python train.py --n_layer=21 --d_model=160 --n_head=5 --n_kv_head=5 --head_dim=32 --d_mlp=640 --vocab_size=2048 --activation="swiglu" --norm="rmsnorm" --norm_place="pre" --norm_eps=1e-05 --positions="rope" --rope_base=10000.0 --rope_fraction=1.0 --qk_norm=false --attn_scale=0.177 --bias="none" --tie_embeddings=false --parallel_block=false --init="normal" --init_std_qkv=0.0447 --init_std_o=0.0 --init_std_up=0.0447 --init_std_down=0.0 --optimizer="soap_variant" --lr=0.00492 --lr_mult_qkv=0.5 --beta1=0.95 --beta2=0.95 --lr_head=0.0116 --grad_clip=1.0 --warmup_steps=200 --schedule="cos" --final_lr_fraction=0.1 --batch_tokens=131072 --seq_len=1024 --doc_mask=true --train_tokens=623900000 --steps=4760 --dataset="wikipedia_en"
Each number is 128 + 24 x the weight over the matrix's rms, rounded and kept within 0 to 255. Layers, rows and columns count from 0.

# layer 14 MLP down (transposed), 640x160, rms 0.164, rows 602-630, columns 0-79
[[ 97 140 142 149 122 120 149 129 144 116 125 111 144 105 144 111  85 162 118  97 178 109  63 123 122 155 145 121 103  91  99 149 139 118 107 112 156 123 159 114 141 124 108 135 119 160 156 119 107 149 168 102 130 129 147 126 121  99 117 124  91 122 146  88 161 106  96 158 130 134 125 147 141 136 127 169 147 110 113 153]
 [ 95  98  86 137  90  72 172 159 127 145 171 154  97 191  80 118 138 158 122 120  79 158 136 144 169  73 174 103 142 131 129 185 105 144  88  55 105 160 146 104 119 133  82 100 102  84 158 134  85 120 159 149 113  95 155 176 102 116 112 170 120 130 137 101 134 145 133 117  92 101 153 147 178  89 105 164 142 150 130 148]
 [121  95 153 136 154 144 116 149 107 136 135 106 125 128 104 125 121 206 112 122 135 121 172  68 143 111 126  97 151 120 117 107 189  97 140 140 157 139 153 114 159  91 129 113 113 142 109 149 130 138 139  87 127 106 106 112 111 155 113 117 120 124 133 110 138 120 119 119 168  93  70 130 137 106  71 132  99 124 144 107]
 [127 113 102 113 143 115 131 160 156 126 142  90  81 135 127 135 126 127 124 125 150 106 176 134  76 150 152 162 110 142 111 145 114 130 112 133 135  69 152 145  99 134 142 127 146 107 134 113 115 165 123 164 118 122  86 174 110 156 154 102 140 128 179 122 105 126 124 130 123 155 118 108 141 106  69 129 119 106 140 145]
 [141 125 149  93 117 150 144 125  69 110 101 152 127 107 156 112 148 101 119 130 124 106 145 108  83  67 137 123  92 139 139 117 103 143 150 134 113 129 121 121 190 144 150 151 163 122 136  81 130 177 118 149 117 123 126  96 157 119 105  95 117  97 111  97 124 150 136 119 142 113 129 130 166 112 126 111 118 123 125 136]
 [158 132 154  99 119 137 108 118 102 154 100 173 127  92 137  82 132  79 173 141  99 102 105 188 138 178 144 109 103 134 152 141 116 114 136 140 160 126 137  98  83 121 171 147 188 127  88 136 130 175 112 132 134 150 106 101  96 150 111 139 151 141  96 123 119 148 145 133 111  86  74 103 150 134 120 164 184 103 148 130]
 [142 136 113 101 135 169 123 133 147 107 120  94  99 107  98 128  65 139 125 149 132 129 136 113 110 138  77 107 136 124 103 138 157 129 163 108 158 155 133 145 127 161 111 166 110 112 113 122 136 168  98 142 118 143 129 137 144 161 127 130 112 101 173 140 154  94 169 125 132 109 130 176 129 144 132  95 121 133 140 134]
 [102 135 128  77 133 106 160  95 147 105 171  95 136 126 136 115 139 142  61 149 105 112 127 112  97 129 149 129 131  97  69  99 134 146 129 131 131 156  99 110 122 123 150 154 114 137 160 134 141  97 118 140 108 150 113 124 124 137 136 179 132 137  88  79 114 124 107  97 155 152 124 141 135 128 157 149 127 162 121 155]
 [ 71 133 103 130 150 138 113 105  98 115  72 128 123 130 120 108  57 100  71 114 135 133 114 106 105 141 153 166 100 120 138 109 149 119 121  99 149 160 195 114 114 180 152 110 150 105  98 115 160 158 127 151 122 106 130 141 112 109 138  91 109 105 142 142 148 114 147 101 134 101 132  83 136 117 106 156 126 184 113 131]
 [134 165 136 126 101 148 151 165 135 149 139 162  89 144 153 107 111 110  75 107 131 149 130 139 136 127 147 163 165 119 132 133 143 142 139 109 121 121 169 130 151  81 182 154 153 119 108 127 101 137 131 143 137 144 119 124  95 131 117 100 123 134 158 129 138 124 165 116  92 138 114 152 141 100 138 122 118 140  99 147]
 [161 117 152 150  88 113 117 119 131 124 150 118 138 115 157 112  86 157  83 158 106 121 174 154 168 122 114  94 122 120 194 166 118 147 107 107 177 151 139  99 113 136 145 130  99 118 120 108 141 169 113 117  88 135 132 103 147 146 138 126  96 172 124 124 131 143 153 129 100 164 132 141 151 169 104  96 103 126 158 143]
 [104 104 140 114 145 106 145  87 147 112 142 133 160 113 154 108 106 137 114  88 162 117 149 119 127 144 131 129 151 103 112 131 113 126 143 134 143 118 164 129 138 135 115 157 126 131 159  99 114 147 104 144 126 114 167 123 115 114 117 129 119 122 132 157 138 130 128 135 117 142 128 151  98 151 126 121 136 116 172 118]
 [104 156 134  59 172 124 136 164 117 125 170 120 140 138 147 143  98 123 121  91 122 118 130 157 112 124 159 115  97 131 121 106 109 102 151 115  87 127 155 143 122 163 144  95 128 146 117 141 143 134 123 169  93 123 141 115 109  99 131  89 104 126 142  87 137 173 135 161 138 113 112 191  98 115 116 125 198 173 108 101]
 [166  84 137 123 119 112  72 158 128 170 162  79 150 170 141 112 135 141 112 122 125  97 135  98 144 108 136 131  95 131 128 160 113 142 117 136 114 116  87 139 108  86 140 110 114 129 189 110 115  97 147 106 106 101 122 160 121 135 106  94 103 150 112 136 154 122  92 152 107 136 168 139 123 117 109 104 112 104 128 111]
 [156 165 133 111 151 128  84 113 106 120 137  90 109 115 130 144  79 162 115 104 140 137 144 105  95 145 144 127 135 114  96  91 131 153 140 144 143  94  98 143 109 160 130 136 122 122 137 170 118 101 153 114 126 124  99 144 144 120 137 126 119 158  95 127 130 143 130 128 157 159 138 115 106 141 130 128 146 175  99  96]
 [114 127 131 114 137  75 157 114 119 117 130 124 151 114 132  91 112 165 109 104 127 110 140 142 105 124 106 112 117 109 161 105 130 163 138 126 169 116 162 120 135 107 182 148 105 154 148 165 101 108 124 139 152 155 139 106 107 117 102 152 134 140 162 127 106 107 109  97  94 134 156 159  59 128 108 121 113 159 119 117]
 [147 125 112 142 153 175  85 115 179 144 127 141 124 147 120 144 119 177 140 142 122 128 126 157 132 162 117 106 171 139 116  83  94 145 101 109 141 102 142 111 107 128 134 112  93 119 104 128 154  99 121  81 137 134 117 148 153 172 115  90 131 128 149 163  89 137 144 111 158 106 160 108 136 151 133 119 114 154 170 122]
 [165 132 115 204 149  91  65 141  98  68 116 134 117 134 140 136 149 142 142 131 125 163 149 158 137  94 123 137 147 110 129 126 111 144 145 115  87 129  54 126 125 120 150 137 126 131 103 120 137 131  94 138 145 132 136  87 140  89 141  83 156 135 125 116 114 127 111  90 110 148 113 109 172 117 138 109 179 120 107 133]
 [120 150 140  97  94  98 142  94 152 169 123 128 134  90 132 144  81 122 157 163  94 131 151 110 140 148 112 108 108 178 162 134 106 126 121 132 116 136 119 136 128 146  99 116 150 135  80  72 134 107 123 123 108  97 170 123 104 127  80 142 126 130 119 144 105 101 132 114 140  47 149 121 118 131 135 112 148 136 111 146]
 [ 95 145 154 167 173  63 156 115 108 139 110 123 111 155 112 102 146 132 110 122 109 162 100 127 110 116 125 137 183 160 151 133 117 181  96  95 119 152 145 173 143 108 115 165 114 178 119 125 126 110 109 117 115  96 143 130  84 128 115 128  98 116 122 160  84  89 133 168 139  82 120  99 123  93 164 138 120 108 117 119]
 [106 120 131 172 137 121 141 114 113 141 181 155 124 107 103  78 111 147 146 131 169  83 121 112 168 143 140 149  85 139 175 156 144 112 140 103 143  89 130 139  81 122 118 117 177 135 144 104 141 112 103 102  77 102 112 141 136 133 152  98 147 154 153 135 136 158  97  82 154 152 143 157 136 119 180 126  90 127 140 138]
 [116 155 139 181 126 162 125 112 122 130 112 165 156 146 121 102 160 111 179  99 149 124 133 146 114 140  86 102 125 108 168 142 168 146 152 190  88 114 107  92 142 153  68  46  91 122  93 111 120 143  84 115 129  84 147 111 129  96 130  90  98 151 116 120 151 143  98 114 172 153 130  94 134 142 133 125 108 103 119 108]
 [135 151 122 101 125 131 135  57  93 112 135 123 133 162  94 103  98 144 143 112 135 122 136 132  94  94 160 132 108 190 134 119  87 112 114 133  92 132 126 125  58 150 139 107 159 108 120 140 129  88  58 129  84  88 141  57 157 125 131 126 166  72 130 158 164 104 110 156 155 115 108 151 109 122  99 151  95 131  58  90]
 [136 136 121 174 103  87 101  91 156 118  86 115 141 109 151 165 123 110 131 167 128 136  93 140  97 147 110 100  97 103 124 164 111 128 105 165 141 124 142 137 120 149  76 152 134 128 138 128 128 152 109 138 124 152 144 149 123 124 154 131 110 114  94 106  95 155 137 137 110 148 104 127 113 144 143 128 103 158 135 123]
 [ 95 118 144 157 120 127 107 100  91 122 124 143 119 155 168 148 137  74 144 131  98 118 130 117 149 136  72  94 130 120 145 129 100 129 127 133 131 143 159 109  92 158 154 142 132 155 131 122 165 172  93 139 140 139 139  69 139 143 130 135  85  65 159 127 136 152  90 144 106  97 140 150 118 115  98 133 120 163 170 108]
 [ 98 157 106 135 113 129 174 122  94 152 143 148 138 169 112 122 100 131 120 138 155 139 160 107 133  87 129 161 123  82 107 125  98 140 155 127 129 174 124  87 140 142 117 104 151 133 136 115 116  93 124 126 124  81 128 156 192 123 116 109 133 148 117  96 153 136 143 155  84 137 100 105 102 107 141 142 112 101 154 177]
 [138 136 161 111  99 145 134  47 125  91 140 140 150 167 150 146 115 113 121  91 161  96  79 145 136 165 131  79  85 133 100 123 114  97 145 103 134 121 132 136 125 135 157 105 112 130  93 120 116 131 112 134 138  72  86 139  79 153  89 129 149  98 138 102 114 196 131 173 140 133 155 157 148 134 154  94 109 138  98 104]
 [153 146  84 118 128  91 129 146 114 170 101 163 115 137 137 129 143 111 167 119 124 151 176 133 122 166 106 128 145 147 174 131 115 134 203 129 134 113 122 156 136 137 113 143 112 131 111 179 146 155 139 133 152 150 136 147 109  66 132 109 139 176 120 125 136 129  79 147  94 162 124  92 123 150 145 148 134 155 108 126]
 [191 130 141 120 106 136 129  72 164  80 160 152 176 134 119 136 125 142  96 130 103 134  97 162 123 175 136 144 119 141 132 138 139 143 108 144 167 103 162 154 158 129 117 113  77 130 118 141 106 121  90 130 106 101 149 113 123  89  77 166 130  92 124 145 134  88  96 122 133 140 143 138 126 148  97 168 151 111 124 135]]
# layer 14 MLP gate, 640x160, rms 0.165, rows 603-630, columns 0-79
[[118 132 125 137 169 100 161 112 139 133 130 169 164 114 166 134 136 122 152  90 135 124 150 138 117 150 132 124 158 153 172 168 136 147 143 126 105 135 120 102 103 123 132 146 135 167 123 129 133 113  96 117 164 145 137 164 130  78 142 113 139 116 107 119 191 115 101 125 125 128 132 104 118 127 118 162 120 160 118 164]
 [ 86 139  67 141 105 128  85 154 177 120  75  98 152 153  95 139 144 115 126 142 146 164 142 116  86 162 126  87  98 122  98  84 123  94 153 106 154 137 120 137 108 121 151 134 108 115  87 141 126 142 118 139 153 164 147  88 109 115 154 151 111 142 128 131 136 145 148 121 139 137 116 135 128 143 124 134 103 143 127 155]
 [ 69 125 142 153 128 103 146 144  97 123 122 104 197 104 148 128 114 132 150 112 125 119 165 116 145 149 119 113 138 110 129 104 132 149  93 152  88 120 151 151 157 107 104 134 123 129 165 129 124 125 153 185 121  92 132 131 136 112  94 122 114 134 123 155 112  80 170 167 151  80 119 112 150 123 115 151 110 138 128 100]
 [186 125 140 130 121  59  74  81  99 116 129 112 115  99  83 119 154 146  83 154 161  81 135 125 147 144 123 139 102 121 139 127 133 118 130 169 103 102 163 145 136  91 137 122 102 113 126 102 140 153 113  95 151 140 172 141 146 139 111 110 128 105 115 105 178 116 101  67 154  57 153 153 148 122 117 122 100 105 110 140]
 [164 143 141 151 136 102 149 159 124  96 139 129  77 132 132 138 100 135  99 140 133 165 152 136 142 104 131 152 118 114 170 160 184 147 125 157 104 153  91 176 128 145  88 151 111 113 118 124 110 109 142 129 127 120 123 105 151  95 123 116 109 114 158 128 136 151 127 157 128 116 121 114 143 125 104  76 131 115 123 135]
 [ 96 138 109  79 128 109 150 151 112  99 102 134 152  93 108 137 109 150 121 149 147 146 100 130 116 167 113 115 117 115  75 124 114 137 136 143 173 149 106 172 170 107 100 167 121 193 102 101 113 134  78  84 125 139 133 123 145 137 125 117 109 159 158 144 158 113 119 100 163  99 138 101 118 110 110 101 125 160 116 150]
 [109 143 149 132 168 140 122 104 163 114 124 176  90 133 141 119 107 139 192 131 154  93  94 143  85 104 166 143  75 122 114 154 137 121 147 106 133 167 144 117 115 103 127 154 105 110 132 140 165 160  99 162 144  65 120  97 100  77 164 146 126 104 115 118 142 117 134 108 177 115 109 107 132 177 118 143 119 120 103 171]
 [ 97 135  86 117 140 132 113 134 141 111 140 121 122 146 114  90 135 105 122 121 181 144 156 155 116 119 111 153 132 195 135 111 147 140 118  82 129 165 120 145 127 142 116 114 111 119 131 125 113 116  84 159 136 153 105 137 115 115 143 118 126 197 116 125 119 176 112 166 119 173 118 128 109 124 149 125 157 164 125 102]
 [118 155 157 114 145 123  89 130 121 132 153 122 106 152 162 121 139 113 101 145 145 127 112 121 119 108 117 120 146 116 129 107 108 159 121 127 144 133 136 113 107 166 145  97 130 139 155 105 129 107 126 123 132 207 162  87 129 135 112 151 135 127 113 178 164 145 104 133 140 125 118 148 176 173 117 131 132 110 149 173]
 [ 62 150 151 122 103 101  92 135 169 123 131 131 185 142 143 130  81 141 115  88 154 127 147  91  97 115 137 112 145 118 119 126 194 130 150  79 104 141 146 109 167 118 130 124 140 107 105 112 135 112 161 158 150  99 123  51 109 119 122 137 120 154 163 122 170  88 126 137 168 100 138 142 139 105 139 101 143 103 128 148]
 [140 111 123 149 143 103 100 138 156 172 147  90 180 144 138 127  81 133 112 155 103 145 138 141 130 136 114 112 192 149  97 172 122 118 133 101 147  82 144 109  98 145 132 135 122 152 164 134 130 131 108 166 135 126 146 136 115 124 116 141 113  95  90 115 104 152 107 107 140 140  92 150 142  96 162 123 138 145 141 115]
 [104 125 133 143 142 132  65 123 142 124 142 123 108 117 157 134 146 103 140  98  99 132 109  85 141 163 117 160 156  92  85 169 129 135 135 102 135 114  86 128 150 106 150 189 131 101 160 123 140 153 147 127 145 116 148 145 120 119 121  74 107 149 107 140 149 115 116 154 133 124 174 125  62  98 148 118 130 132 150 149]
 [130 140 104 137 127 136 134 192 126 113 142 113 125 149 129 116 125 104 108 137 113 150 117 138 123 154  95 111 117 160 121 139 126 156 105 112 101 150  85 118 126  92 136 122 174 150 117 137 115  95 151 203 156  92 152 101 132 110 129 157  99 129 130 115 164 113 159 133 152 105 125 121 145 194  74 146 110 125 130 126]
 [157 131 119 126 118 156 110  93 105 145  78  75 162 106 133 159  83 114 159 139 173 185 121 164 102 130  84 147 136 148 125 113  82 130 119 109 121  91 139 136 130 138  95 154  97 136 127 136 126 153 137 124 176 142 131 118 123 118 132 110 136 152  96 137 160  94 135 141 140 116 134  96 165 126  94 108  86 135  99 137]
 [158 116 160  86 109 122  97 122 114  93 118 153 160 116 109 130  86 105 100 139 161  98 153 104 144 145 121 103 154 125 164 102 149 170  88 111 108 120 114 108 143 129 170 106 139 172 137 136  84 139 140 132 130 132  83  91 135 118 158 160 145 174 120 129 137 159 110 131 147 162 104 121  99 149 123 105 129 166 165 124]
 [ 99 126 106  93 129 132 154 131 131 129 132 124 149  94 120 125 119  96 128 128 127 123 134 138 109 136 121 147 167  99 144 125 168  89 147 101 109 141 142 130 127 137 120 126 114 154 129  98 124 110 112 124 121 158 168 113 115 163 185 172 115 144 120 139 119 101 133 135 115 128 144 114 108 102 124  43 133 133 154 141]
 [115 138 128 140 132  92  83 134 119 137 138 109 154 179 119  92 113 124 150 124 157 137 137 133  99 120 113 128 162 102 101 161 173 104 154 147 119  92  93 178 150 116 125  93 118 118 105 117 140 124 142 139  95 136 133 130 149 121  83 104 121 111 110 129 128  97 133  90 109 106 150 127 122 130 143 114  97 122 131 120]
 [121 183 118  96 137 129  72 125 171  88 125  94  92 119 127 132 177 116 119 120 149 154 138 125  92 116 102 121 122 105 167 144 136 136 136 117 153 168 152 122 125 116 123 184 123  95  97  98 127 131 121 122 120  97 117 140 140 121  74 138 126 157 129 144 183 109 140 157 147 163 141 109 123 110 138 118 114  70 206 157]
 [147 134 130 134  76 127 115  93 124  99 135  74 105 141 180 187 149  58 124 154 153  87 152 143 172 123 107 112  98 146 149 161 165 156 106  95 143 117  90 132 130 143  89 136 152 158 140  94 161 150 140 139 158 127 127 122 133 138  88  79 135 186 100 100  89 128 126 197 100 141 119 124 155  83 141 158 172 131 131 154]
 [115 136 125 114 163 163 145 113 155 134 122 109 111 150  78 121 152 137  89 119 138 140 143 127 133  87  99 139  97 118 111 187 115  85  96  93 104 157 133  65 134 131 150 167  94 134 120 126 151 118 100  96 155 155 177 143  70 117 114  94 148 113 214 133  87 164 106 123 142 134 127  85 167 131  80 124  94 112  90 156]
 [166 133  88 152 104 123 128 153 159  93 133 102 132 178 163 114 152 102 134  94 132 121  86 113 108 162 130 155 102 116 104 121 184 116 103 167 107 138 148 120 148 113 118  76 125 151 141 124 175 139 120 137 115 102 141 109 131 165 119  86 130 119 138 147 127 108  95 131 172 141 146 102 143 130 142 107 119 167 130 117]
 [104 150 134 117 126 148 127 136 127  99  94 146 125 118 107 131 114 152 113 133 122 124 142 132 128 116 116 158 124 100 105 153 125 140 118 142 129 136 196 132 130 139 137 132 152 139 147 141 129 103 123 111 135 121 129 138 137 117 151 130 139 155 129 158 143 136 121 165 108 173 141 109 143 107  98 149 150 132 142 110]
 [127  86 101 104 108 137  77  92 109 130 135 132 133 127 119 135 149 129 160 137  97  92 135 147 113 136 166 136  77  68 111 152 119 134 104 125 139 143 151 160  92 162  90 145 137 132 143 121 166 147 119 128 158 121 174 115  94 152 146 117 139 123 119 130 171 132 144 165 111 165 109 151 117  77 124 111 139 105 101 140]
 [113 132 102 152 132  95 105 120 125 146 135 134 114 129 113 132 111 147 119 125 132 121 150 102 114  97 139 138  94 164 122 103 135 110 138 136  45 115  94 134 137 137 115 145 159 157 108 165 130  87 176 134 148 159  95 109 158 114  99  81 118 122 139 138 154 147 127 113 141 146  93 153 111 135 127 148 121 122  94 132]
 [128 128 145 140 116 124 106 107 141 158 139 154 176 133 118 121 132 163 112 135 144 176 124 167 130 153 148 126 120 165 129 153 152 114 117 128  43 144  95 123 144 121 146 138 125 115 115 183 174 106 144 109 139 131 138 142 102 149 134 157 135 131  90 114 131 109 179 110 163 122 122  94 106 153 120 119 152 152 136 124]
 [118 165 161 142 120  96  68 124 120  70 172 109 143 167 179 138  74 108  68 113  91 101 145  86 112  97  91 123 105 142 137 134 133 148 129 106 149 124  96 136 118 164 112 125 188 127 102 121  85  74  91 143 138 159 144 112  97 130 106 140 132 152 139  98 127 147 160 108 136 121 140  69 153 125 123 133 139 154 150  85]
 [154 158 118 142 178 105 120  95 126 157 127 137 117 137 147  98 145  75 153 133 121 124 137 169 106  98 110 157 109 114 150 104 147  97 142 151 165 124 119 140 119  96 127 146 132 133 150 126 161  62 138 111  85 117 126 131 104 147 157 111 131 153 116 138 163 130 130 160 138 110 123 121 105 148 105  96 135 168 117 112]
 [134 121 121 145 131 150 113 115 129 166 145 157 122  96  99 101 106 140  99 126 114 142 104 159 131 122 143  90 100 108 159 144 151 172 139 122 178 111 132 139 149 114 164 121 145 119 119 161 175 115 176 173 127 135 110 154 149 136  97 153  92 141 115 124 126 102 130 130  95  76 108 148 146  98  91 122 126 164  69 120]]
# layer 14 MLP up, 640x160, rms 0.173, rows 603-630, columns 0-79
[[102 140 122 131 125 109 140 131 140 171 153 178 108 169 145 130 105 123 113  77  94 122 142 109 174 113 131  83 138 147 131  99 162 123 157  68 135 210 130 141 153  94 107 118 132  90 157 110  94 148 130  95 167 112 145 185 106 145 161 144  86 138 165 104 155 131 166  87 114 110 127 151 135 103 123 150 173 113 164 111]
 [136 137 171 136 144 180 150 114 139 129 124  81  69 109 129 129  97 124 109 145 107 126 122 128  80 100  86 122 113 155 133 136 100  79  73 136 122 104 155  81 168 122 117 140 102 118 142 126 117 156 126 131 143 156 111 126 156 113 151 117 156 141 142 156 132 158 132 141 158 116 157 131 100 134 159 107 123 135 133 117]
 [127 135 108  86 136 139  78 123 137 129 133  98 107 123  74 128 132 160 105 132 111 164 123 132 125 107 118 133 153 154  96 128 145 116 121 111 135 147 126 102 116 110 122 125 125  90 102 180 127 137 101 141 156 127  58 142 153 152 146  87 102 138  82 112  91 164  99 108 123 163 130  99 112 123 116 133 114 113 149 166]
 [121 111 150 139 116 147 144 156 118 140 122 142 166 146 155 156 110 127 130 121 128 154 131 147 108 140 149 124 103 174 121 141 146 104 185 145 113 144 109 130  80 129 126  87 129 110 146  66 116 110 115 106 114 111  62 165 143 146  81  95 118 139 122 106 145 139 152 126 103 143  95 143 100 129 121 143 132 151 141  81]
 [152 140 151 142 151 116 135 150 118  99 118 140 138 130 189 151 175 115 149  88 150 105 120 146 117 124 174 113 162 133 101 139 133 123  95 136  96 162 163  75 131 131 129 130 121 105 155 144 135 109 114 148  81 140 115 134 149 127 112 121 145 148 173 124  95  78 124 159 132 133  99 171 180 117 141 144 124  88 138  96]
 [164 173 153 127 128 128 125  67 141  96 108 138 126  83 138 173 127 123 141 135 152 133 121 126 149 139 180 148 150 171 124 109 125 126 100 132 160 137 135 139 142 135  86 146  83 141 106 136 109 117 145 156 121  99 152 131 130 140 131 123 177 126 174 140 126 113 104 103  83 103 101 118 122 141 181 152 125 161 114 131]
 [ 84 181 122 112  70 117 133 101 114 107 156 132 148 127 119 136  95 137 113 148 128 132 130 106 142 179 134 133  68 143  74 123 149 165 123 121 157 149  98 127 128 129 176 136 107 136 145  90 112 106 135 133  90 152 153  85 119 141 135 144 102  93 138 117 124 107 142 122 135 136  96 122 151 149 144 157 127 133 145 130]
 [162 126 172 115 143 137 118 162 107 124  97 132 123 107 142 128 167 136 155 153 125 131 124 143 145  89 113 138 103  94  88 146  95 135 157 163 111 120 180 129 134  93 131 108 177 138 136 124 118 143 163 130 156 101 157  96 134 117 119 132 115 124 141 126 134 120 144 137 148 131 130 121 138 119 132 129 139 139 135 100]
 [143 157 122 134 122 123 113 134  86 110 134 123 115 115 116 131 129 101 159 130 119 173 135 119 126  86 132 120 144  94 123 146 104 131 107 125 161 114 147 115  93 184 119 158 157 109 160 139 125 184 111 118 121 121 148 128  99 149 122 150 100 155  98  83  90  88 148 158 122 113 149 105 115 122 105 130 139 156  86 104]
 [144 136 148 154 150 157 134 125 124  69 127  79 162 169 118 126 150 114 153 127 128 155 107 132 109 156 116 137 183 154 150 179 100 109 130 103 146 114 112 137 127 100 139 133 138  98 121 108 121 132 154 112 108  90 140 136 123 139 150 120  84  73 160 141 155 152 138 145 112 122  89  92 128 176 126 123 118  77 114 139]
 [159 132 136 116 105 152  84 121  85 116 143 125 108 156 131 139 164 123 162 141 133 100 122 140 126 131 134 104 110 138 174 114 132 137 122 150 117 159 134 119 110 110 148  90 123 143 112 164 137 168 122 164 140 134 138 122 113 125 185 131 100 117 155 129 137 115  95 162 118 107 132 108 165 164  94 137  81 133 115 106]
 [157 130  53 123 118 118 150 127 124 111 169 109 154 121 155 148 116 116 123 124 132 111 132 126 129 130 125 133 108  99 177 100 184 125 154 155 172 123 112 128  84 122 107 139 104 124 124 134 134 122 136 162 106 160 183 117 125  92 175 154 128 167 114 124 114 134 125 114 142 131 148 110 157 122 125 116 154 113 113  99]
 [124  92 115 134 110  73 130 147 129 174 192 155 116 138 116 140  67 126  96 123 146 139 142  91 134 155 151 155 132 147 127 149 144 116 158 120 142 120  37 115 140  99 144  98 133 137 133  80  89 127 181 150  90 127 172  97 161 107 150 111 141 139 125 107 135 129 134 136 112 125 145 145 130 134 136 135 132 110 147 166]
 [137 134  92 120 143 103 112 169 164 119 147 115 112 117 134 106 105 138  98 117 167 116 114  98 174 112 120  91 144 167 119 115 128 123 141 106 103 165 158 133 111 134 133 112 141 112  93 135 152 109  79 146  76 164 110 129 146 129 119 112 107 130 147 140  96 158  98 153 137 191 156  96 134  82  95 111 128 131 132 126]
 [175 132  94 144 126 150 123 143 126 143 111 139 108 134 117 124 118 140 112 150  90 145 159 121 115 148 103 117 105 153 129 128 121  93 134 130 140 106 134 114  73 136  77 124 167  79 137 126 181 155 144 107 116 100 172 118 114 145 110 109  91 120 109 125 138 147 137 129 221 149 173  83 131 110 121 127 141 146 106 120]
 [147 119  96 133 121  98 113 112 105 123 144 130 118 141 166  86 133  74 135 137  93 150 156 146  92 122 146 118 129 126 162 165 154 141 149 169 147 135 121 141 176 133  68 165  98 141 145 150 134 136 150 117 185  86 126 123 141 136  75 117  89  99 110 110 166 124 133 168 140 164 120 112 142 150 146 166 137 136 106  91]
 [155 156 141 124 142 148 119  96 153 143 147 157  79 111 121 118 108 130 113 117 150 126 127 133 104 141 130 106 122 118 109 100 142 109 161 139 160 135 138 155 126 138 126 135 131 123 113 203 139  96 148 116 138 137  96 120 102 129 141 117 112 173 138 122  98 141 125 174 154 124  83 102 144 139 113 141 118 146 167 130]
 [149 153 159 110 124 107 145 123 125 143 155 131 146 167  86 122 103  97  98 114 143 106 140 136 135 128 119  65 112 147 130 140 128 142 130 135 118 118 104  68 112  84 109 101 156  96 147  92 114 120 137  89 131 114 124 149 121 130 144 102 121 124 157 118  62 145 120 146 114 131 133 128  90 117 159  78  99 105 178 112]
 [115 115 102 103 153 163 156 157 122 150 159 133 119 136 124 108 101  89  98  95 123 147 108 114 139 123  43 123 130 165 142 123 126 114 153  60 113 130 168 157 122 134 136 138 121 125  96 115 165  97 156  92 112 127 144  99 129 125 137 109 136 147 186 128 120 137 109 181 140  96 123 147 148 126 173  91 122 148 128  99]
 [141  96  89 114  95 129  97 137 105 119 111 149  97 108 146 125 181 104 106 121 161  86 161 124 143 152  99 123 155 158 116 141 135 111 117 165 123 110  82 131 162 116 127 110 141 159 129 104 139 116 112 109 103 128 146 126  94  94 150 115 147 122 124 113 165 162 158 104 110 114  91 141 154 136 128 112 131 146 125  89]
 [169 157 104 141 114 105 130 163 143 134 135  76 167 131 170  91 135 132 107 101 171  82 105 138 142 138 139 100  85 107 127 148 167 131 112 143  96 146 127 127 124 104 114  87  99 127  54 136 164 151  95  82 129 122 128 168 175  77 184 120 153 150  87 118 162 129 119 144 171 142 166  71 100 126 125 132 126 169 103  82]
 [100 151 150 106 146 130 145 139 118 121 165 105  90 115 140 113 118 133 155 115 160 107  88 160 112 132 150 101 106 172 144 157 120 144 182 136 138  75 108 165 126 149 107  99 148 117 130 178 124  94 114  99 125 126 131  95 160 146 124  96 157 102 111 163 138 136 192 117 152 112 122 164 133 104  85 123  68 139  77  67]
 [135 158 116 152 112 147 129 124 135 128 160 130 112 101  93 167 141 129 137 119 166 119 153 120 127 125  95 122 149 131 101 154 190 103 121 182 111 104 130 135 124 110 136  84 124 116 114 113 119 149 128  89 111 142 140 172 127 161 147 110 116 136 115 109 145 172 116 167 112 100 134  83 152 210 137 127  89 182 172 153]
 [115 114 115  94 159 140 140 176 170 169  99 116  78 105 132 161 140 111 137 114 116 164 126 109 156 121 137 134 125 111 148 153 198 150 106 120 108 105 130  94  96 107 126 133 102 161 108 122 111  95 128 150  99 133 162  96 120 154 157 104 107  99 126 144 146 144 173 122 140 120  96 154  96 111 133 121  77 120 130 144]
 [135 130 134 154 134 102 118 156 136 137 134  90 125 168 108  95 105  97 150 169 120  80 184 100 124 111  60 118 103 102  95 131 125 146 127  96 172 133 124 144 123 117 159  86 155 133 143  79 132 132 162 179 137 125 152 131 197  99 128 127 106 130 149 125 112 164 122 166 103 124 117 114 127 113 133 145 153 112 113 122]
 [139 173 151 124 117 160  77 140 107 107 134 134 142 123 117  89 134 113 104 160  97 114 139 129 137 106 133 134 135 144 146 127 122 125 144 119 142 147 136 123 104 119 150  77 151  93 115 123  85 139 107 128 142  94  79  58 102  94 100 114 166 157 116 138 122 163 113  93 145 149 162 108 137 154 129  87 124 144 119 107]
 [121 181 119 134 125 109 118 121 152 153  75 166 133 112 115 144 104 132 129 113 164 123 149 135 147 137 113 110  94 123 110 135 136 144 154 135 127 140 111 165 136 113 113 135  79 140 159 141 166 136 102 152 103 142 123 122 116 129  99 106 125 165 106  79 136  99 153  98 108 142 165 125 134 102 134 163 104 149 109 125]
 [113  98 154  63 149 171  98 111  95 146 159 138 173 118 150 113  99 153 135 147 143  95 116 152  81 101 148 140 107 121 121 101 119 141 131 155 143 137 111 128 131 111 135  94 138 124 109 156 149 146 119 129 114  80 138  98 126 131 109 137 143 151  99 106 129 115 131 137  76 122 118 147  90  97 152 117 136 151 113 148]]